Part of a small language model's weights: rotary positions, local attention windows.
Each number is 128 + 24 x the weight over its row's rms, rounded and kept within 0 to 255. Layers, rows and columns count from 0. Numbers have three digits each. The size before them is the row's rms in percent of the matrix's.

# layer 2 MLP down (transposed), 512x128, rms 0.204, rows 448-497, columns 0-63
103:118165158130115108129102101124130160130131149139132173061134151133124131139140144127118124140172138156178127113146171122097127093125114149141130118137084096158133176178123159108150151107104154
103:128102125122149148119096101165111068133148148148169106166117093139142132116147122133122112147082103114158128161116119156137131123121124139090143131154109142147104166101121138178108108154175114
092:138145136134124143121071112121104131128163110140134138149103150150133121131098124130136152101127124058126093090108123096124107159155113183142096074089105166120144160131105126162070166120135142
107:104165131120097107151119089145140202120113127112112152143142141145140156126116163128093129145109094160152132131132139159101121085098156095115145141123112127136105119135108091131052108131135139
092:119094066162128115141068145147108103146129088152147097149115141189153136123124126105153096089175144109117099106164132132092118094117151103135122134105162139130092139102110113170115164131109123
108:074099148134112113166134100097138155149115090130140112163149126135123099122111153130088124130175114111096161122152097120132113134125115152134123137143135120101136110092163148132150158125108136
095:105151105172147182133103129112091109136136103111123120132136138151146093159137099154120121121112102099111098137135151168098123143140189124100083143092158087143122125151132086104107128157112156
106:109096131089121112131154099113138099061128143126142135085112135150132140086111143113146087191131145133122161124157107114153136145127153156126147149110078144115107114111151133139107180114096151
107:120104098117139128156136130153110142098120104140169117083075130150177149151149137120153117131101124121200115139133138151127113108127142148111144156112190124145103127069126093107096123134137119
101:128110109122074148137128129141117154113138143117154092113128129151124173128138123143116162095113111129110072101138184160125118114085149096112128087132130124154119146131148067102087123113081126
095:115158129176107110159105148113124148142115094108139139078124137172136105118156124135129097131135156100101118119120129175162110121123115122130163186132149144160096111095099102168088120101128122
102:111193115171130113116139123135124130106131150121098177122134116125111142123109136177190099183121145152122127120185139122151164132084164101135112104107136166134124140092110109128129129093103110
090:125132114134115123153080155151069130105128147114149123132135140128179132149149169144147096134171135167114140121101142130105149153120136095138129169116164146155150138141170120117102106090166128
098:092141144128165113122147093117154132141105182116160141130153133121162145134123120148176085115150146128148174105150097114134129132088138169150047124107111128084157097142143105116124102122135121
105:176081070121117119130142110111130116109126087167126150135131160158101104122132143154111177122066108149079098122110131133151120176138182145102137134136136129103146125084127128167139139083125129
102:093113129163118113077107093126132129131058137155123106143142113145161108106115142113153099101144172132126113088152089155153119147113176134160138126130103123135195145115137131134091122109112134
099:088129125133105084118108135158175112119120121139146140143152109098097098114148166171146117122145085164123117108179147119126124164129108103151100125109146134135139116125155119096132117153108141
107:146132132116135118177079142132121114152138153120168110099151121124154129127141144123130122097140168102095132154111129065109116140096090103151136069149109150124124132092134120145123118128135124
096:145122056137109125147067152132066106139107108130110126138125152149115119131127130109106113158115113131106138181090126165095118113146120097063108165132114165181113144103148120119134122100122147
094:122115145113141105071128149112075147150129117145099175126138122124163083123146164157114176107110106140110121092124117113116127129076164128107115114108143114097100174107125167109126142149125121
102:126135099143146114129163144126153130121109126142122149124138151138167125160124127111147146116110121122143154077116141102118125108169112100112136145154140164127149109120136099171118128133153142
098:130135093133115121116106155154049129131148087144127125149139133159125133120118113129166105115106116115108125123126111119110136147095146122145113101149168122152168145150119197102096123129124136
096:176095094092113139076105129151091136171087117080124141100164165144124121143096144111113153131163159128120129130126109166136119117119102141147156113120129138157116135112161145146089156123134132
107:118127130161104101182088143120095126144114113161128111139171141127132094133116154126152113105108143139107124126113129139102113117045149088110146110114168125141116115101118099128117109179137137
111:076157112151154154092125135113106125185094125129103144125088187137120106106131144130162140129100166114162119129119140152120097135159133107093138145129141153114126127081126082131078113111160140
104:127108118149113118127139086103168117102174123155144125099128085135125118158136130108092134142147158146120110137152129172093116133105113103151110125123130108100158129120140085114124171092129161
097:129116077118123126117105144181113062148113147158134082124101157147163123103102125106130130140148129139115144124139124088092127137137160119163129155087114135156117110100152153130060104155127154
099:142155097134177140142114130098150134165107197160134119137129111113093115100149109138139132114112147111157105110088097119120141150123132098158182092155147155126087178154101124164112158107067122
098:116117162158100086095122138112131135125136102183080144167148129169097125082122154129121118133145126121123132107133169073136174128107095086184153104105105123169152138160140164134128142141148166
096:120130115102111119151118111146074111127117100149129091089102143108146136128086172155090147115141126124103112138106166131121085148119092054122117134123122124153089148083108143113078120154143176
098:146151105143135132147074164151124076089143111123137122142115139170134151106135186128118150102143114102131093119080105169121147136159126155126162134120125122085122121156136071117119121134072109
099:158111088101110121164136144119141131101130129113102112146145129151201111136123156156107120131133119153120137141109124145139111099128140104070185150121128146174137150124165128181134139135135145
103:140122126094166126140142140147094129134119117143120140139138136160146141104123091132117129107157132119157134126127183137196126112137115107118157090134111154118138138114122102149115136157135105
105:142094136137120112137140123118173136158117124129124099093127113121117159133152141127104126135132144126101161156121136141134163144176174129131183124146167135072117119113118114109107122128142165
099:123116106134122083143118092131055117160093119097159130139140113145139081143123131136141089176134122139159133116122165116090141146135136127124131131099141126159135177124115133117114076111107124
103:119114117123094153115129094116117124125186152129142149183139114164144125159115162139149105131096159159147133145140135126111112114142081148128157123144089088142149128089135083162149101094146153
095:139082112100114129151066137182121151111130104127137088132112121093095116140098132149109115107134122118182151161134092109159147164138089150110133145112143124086127153144114129140148109146153122
091:146121078118105110131108143109051089160122119111075167116136152151146128147137119112086157154117121123102105103095143103112137155136096131114145160141132137187123129105097155110107132098139130
095:144110111142117149117120119160125139120155125139144134124104152128081155106136099129135122104125146117169113098095116107168125165110142111068096151138150131164099156183112106137140160132117095
102:088088116100126138123112145138128137092102149119094167100148166173114134166128067126157128143086151081155105134149153148169093115105134119087139137132154147119140143122098116155106075158169140
098:142123144138163104107135156113050113097116088180141111119150129187115148121152063133125131148134156124120127079088123134129130138145190147155166135141125110118110149127134101112127118095136119
105:180104118125133139113141088141141138117120135141085121122145091130141142135096100098116097134170135146116156130093151113134144137132161141148137117154135111080090104157128154120188139081115152
100:135093102077175131112124132139085113190142135139142126108147113181130155115132108104105119173127143116121169138184130129148154156132121166156175131070137086143132138120132117127118127113133176
104:133135152179124131086150123130160132157115147114117150134131120142135126151137101091108094165098111089111107107102114173147142155147124175139145076153130157110103109094134143125131141123120146
099:159081114182087145127137089163131198158153148141169157150145155096121156139119139128149149122100152106122152158098131146142154166153152104092122146101125147146110093163124143164147117129113118
098:120126126122137140189127129107156159145116160157163130120147126128136116164126120175108095083102090104103110117125109088164081153096088140173116143136126107108120160144111138109098110118159082
116:123094133088139110139103148170150153149112120169084115081162143118129121163132135108112107154129118118090137125140169141188117129114129151102130136162176128135159154147101138141116096124125127
101:134141097117131120155127129144150130083118142148136086112178104133144128094121118135154125090097157120112162144139099089179136146111122140145125093135119123134126141124116084113150181078106130
098:122126120128097129133127141110130190128123084117101186128148085127101133123143111119161172154075131131110096153074142119147125111166116156128115073106137079119139123055125128112134115134142107
101:130126140150111107141145115080120115151147104101144133104155135133129108172139122136153133101152119144111176132113173136103123125148131156147114141093076131103134141104111103111140142192153127
# layer 2 MLP up, 512x128, rms 0.421, rows 449-498, columns 0-63
109:135101149123117100134108167093089168098083093075136141108164119065134111133117163155137103129162137113117135100114170115128129162115172140104146105074162160095129151138141145161135090109126144
098:120137150107110166146152151114101145120148134123121113104118123139143098170146114148129134133146127129128110094117074109130122104128135139114138121134129152129101138135119146135133120118161155
103:081138165156145164141126130124113125167095099104159115155116124089107172105053091100080100128091138127146165144133128137117125117148140118107147137113123163165141149123092117127120125137144132
099:160134124141134125104139105119129163132149157111136145165124118102095137152132117110132102127118108125156099141116129143123128101151180104142132181075094202156137119130150145104141124125118103
106:127177094135100145170122133149098110094156128159089206120146104144091112108133075149106107193136151130110109124117129127129111110160123139143125088142103121110123152134147157133123157144139111
094:135125143101112122127136104150141171112133126147122106152112133077176163137134125166129103128131123129152161120045117159123108100163151083112130114154139162171107145106108144123168085116155165
107:084129156120117128112111150123122109175152109154137141154143133146102146121110114136160102117102064171112179145137088050117119136103152117148135109144112131171138150111112128084128120175125115
106:138157133138207163139136124125187137122081175121141117141081124129091120128126111115108129135121112125125156147124110119154173131147104117107167109108160124129132153126147156116142118158140144
095:146106110123114118148122137133161112158127119144102153195162098130122112130091106145126137134128118110118146103134076099110113107095137190090118143118113106127101149106123147150097138091150130
093:118094159125124161095128127131131106137099145161162167130119132167117130131132134108150101146158104166115103128136119113075100117124103118146149148134108118136153164178098110092129125083102083
102:155116148130132111168120151111120084069087118130150200109145114117143122141125083136088115144142133150133148136144129132130120128139125143124108094156144140126149122134161106172118130094099099
085:116108130124131148116128078153152140095143178153110125153136092150137116112159108094088125103127145133124138110121111142116103133163170095127132109110144121171081164130122142086130117102141144
090:112129074155109095091152166093151106139158110138138128098114130107137130103106146096136133141117132191166137137130090113147146145114109117103115102111121154116153161135104148111106118101126089
103:113106150095150137112100157144153095133112092079126112128084132098106148144150092107097133097156136133132108092114146105172107115134112128131094147109085137102148175082123099136151100108155124
105:153132137181128132082142187073145146151139168123144116080114136125149094108149148118110128121156138140093098142115133161128115170126168156146093070119074137107153134122093154128139165116109147
099:133133117131157162159144190138097117142153098120084136103111124126114139100092141094124115080104170163113117133117125117152169097111159089139157091142108130105127120135126118134129085118112098
105:115108174138152100126146131127118104124145098113155120098114153147129118149139136153183180137126142155106128139109186155160164142110113146129110137135100130155096153141109110171127128197161146
089:112130100103123183141124151113137189160101125113108109100155165132126116121161143105138108110123130163133119131098128154110120088160124077096081129099147133167172164115154157128126129116125145
093:122136173142167086112136097122140127139120131161088133119116138123114138174128127152113159086134141122090142102132139130110109125116169122125151072139115118168185124139116115073144103151117147
111:045091176170129098141179127160127125117104132122086135106174119124119153125126112131157108158157092139110180099197140112134115096125116154108126105126161108164117128143141117126125128113085132
102:116104111083139147132159083116143122130167114158120141095128148157132145146107065112086084152143160137127133138142124121114153107129083125151112109161124107135143141174094154112144120101141106
100:108139162058134132158129121174182156173107123089120149133132168111108140150115113173093118111143135138110130105160118118117132098114124143105163107123140113147122134136153123143107172149193099
100:095085149182178141123123170117143155172142152064159127125124162112158137121096111125098124113104129136132139157084127143105115119137126145149132131141109150131107104134095121143169090156147085
107:128113143159150115152108157191132139135140102127136083096113109125057131100150146071132115132140106099140171104145137153115124124098105138154172131165115147095156170089141142113151156109117116
100:179149165055160158080101172146106123155122139137116137139150147119127126142164130124099162125116115145136125122124127094130134115144145106126144148172150198122131181133169133126158138124116108
101:102158146100120127148135104109165134101128159144114131152063101134126113127118117128120122130157105166093116106148153141119137151143180140075153152119133089123154143147145123107133120141116184
096:071093111099096105150135122164115168114117117118120156143113147098083125152085098108111133114126127130144118092170119148169137127127138146098120132114157131114135168112106174165144122143104142
097:124112116109118107155135128162160129159123126166142130162184101135153126111133120156118129115120127112092118100137119139154118116083163155136135153120129109136189138120123122175163133162157108
093:142096118183138092122121134111092130140148184135164098118085134175127126136142067112116124130100099122134120143110167131138114133137136125150145102137109154140142123178134113170149165096120131
098:119116103144116130157168186123117111065123143103120116120138137110127149146131176157133139148145125147126129075117127160145075133155153101119104090093124111141121146114112118138138138149110110
100:090118126122116118131109136171114118123141135128111134160141106100141120117159126120093145155163155102093070115157122157159121116143121136115090119120125111102175171131140104123124146093114143
107:094098139183164148168190126138154133106108120119149147128076124113111172085153172120128125124101133100163100119087141073135127110113122100122131149133093122130128127149093147137171147133093166
111:175157144152112122131153106075085134124154093111124135098128127127120146131185112112159115126119130123129121149099183161162089104165122093151129135143133106128118087145142161141162130153136172
108:082150124134124143143125109132103090155134086152123132167117127175112155123113110093110078123159109110098103119156124178100130096143136102146094088126178130116142142137132141153164145137152136
104:137106144098138117103136142120133171134118124183120158135101131162119132112130165103161097148157166107123163109120131134086104091132105079126129110140158098138145128124123128127166131096092127
092:145176155171167150131141109138186163110128135122114134122140110118121160094130097134143095107125108185172159121126136124138119137149109107116100147105052107147105166125109115148120135130153122
089:130146126147103129137100107102115128142139130139113117090148130092123176127116110091119144111112125145120068070122119146120119111096087100107133133163100119143185116142113177107140160081145118
100:147125146152165077146154122111126143091125173179157125156134109163119107151141134128117118144186151143099122139131117152128152150131130204134131131125136110138140120109118165146157106168170161
103:119154146112129123198135162108163113150088139132108153132133137101140154124174082187145133129116127130187112117141151140106109100151094178144118149134122127141105106162147136103126140133168142
093:115117164132130135130120157139108219129078122137120136165133143118143163095133120133111129127108169155112116107142146133159111111134141167119113105142081106097136151137123138130134119121096126
098:148157106108151147140126153138095152146118146163134125130123106082104174141134129100135153116128107106156165112117136176151090103139115172123102126135072098142130158116122114149118156123141095
096:126163144137161132136138152160103191131113154146123114141137142140142171127092126112139116160167138124140149126101123147110116128076116172150127133110168081109118140144087083135122150103135169
104:159125106147161114111153126146146111157145029135148161162122128147114136168105143104118123168132122120153121136107200145095094141145123160145109160084136121140124139140113122105154144129147147
094:135133168096094097107156169108142107110133081127062114118108131104139119098142173158134127154139132137140129126111130059086125138120150106091135123090149115123130122123119134122141137093137131
096:094140110115102127119095150128109120136149108138113171148107128128115108147126110098052108137161146107145145085122140146104094113093140163124119110118109154135107130139139137108117144127129118
111:125106137161153139174115128113176191134120127159097088124112073131111117182135096125099122098097142140155197092133125139114111106135120162141145135108127111172077134128124131105130131111101157
105:122106171147157157092138153109108095126132165120116144152090128147124128126166136152108103179068138123078177156156125145111139168105140125148117086123105106184093121139168115138160138125181130
099:077129121114124143093155176091122140084167146106156146128155107124155137151099138132139186137103143136155138132132123115140138124127129129118125159133121165130150169142107102127138124060184102
096:092116128118126125109115101124132150106122122125148115097179119125089108099117135126143122089112182140153098135147103119139127097135167153075102120151124162130146104127127119161129124119131164
090:114155134095140136172143139164084137114114154115149117179108114096143183118115134155121137147116100150163142071138090148137161081148141192115126143104105113097136109167115146117115117127111123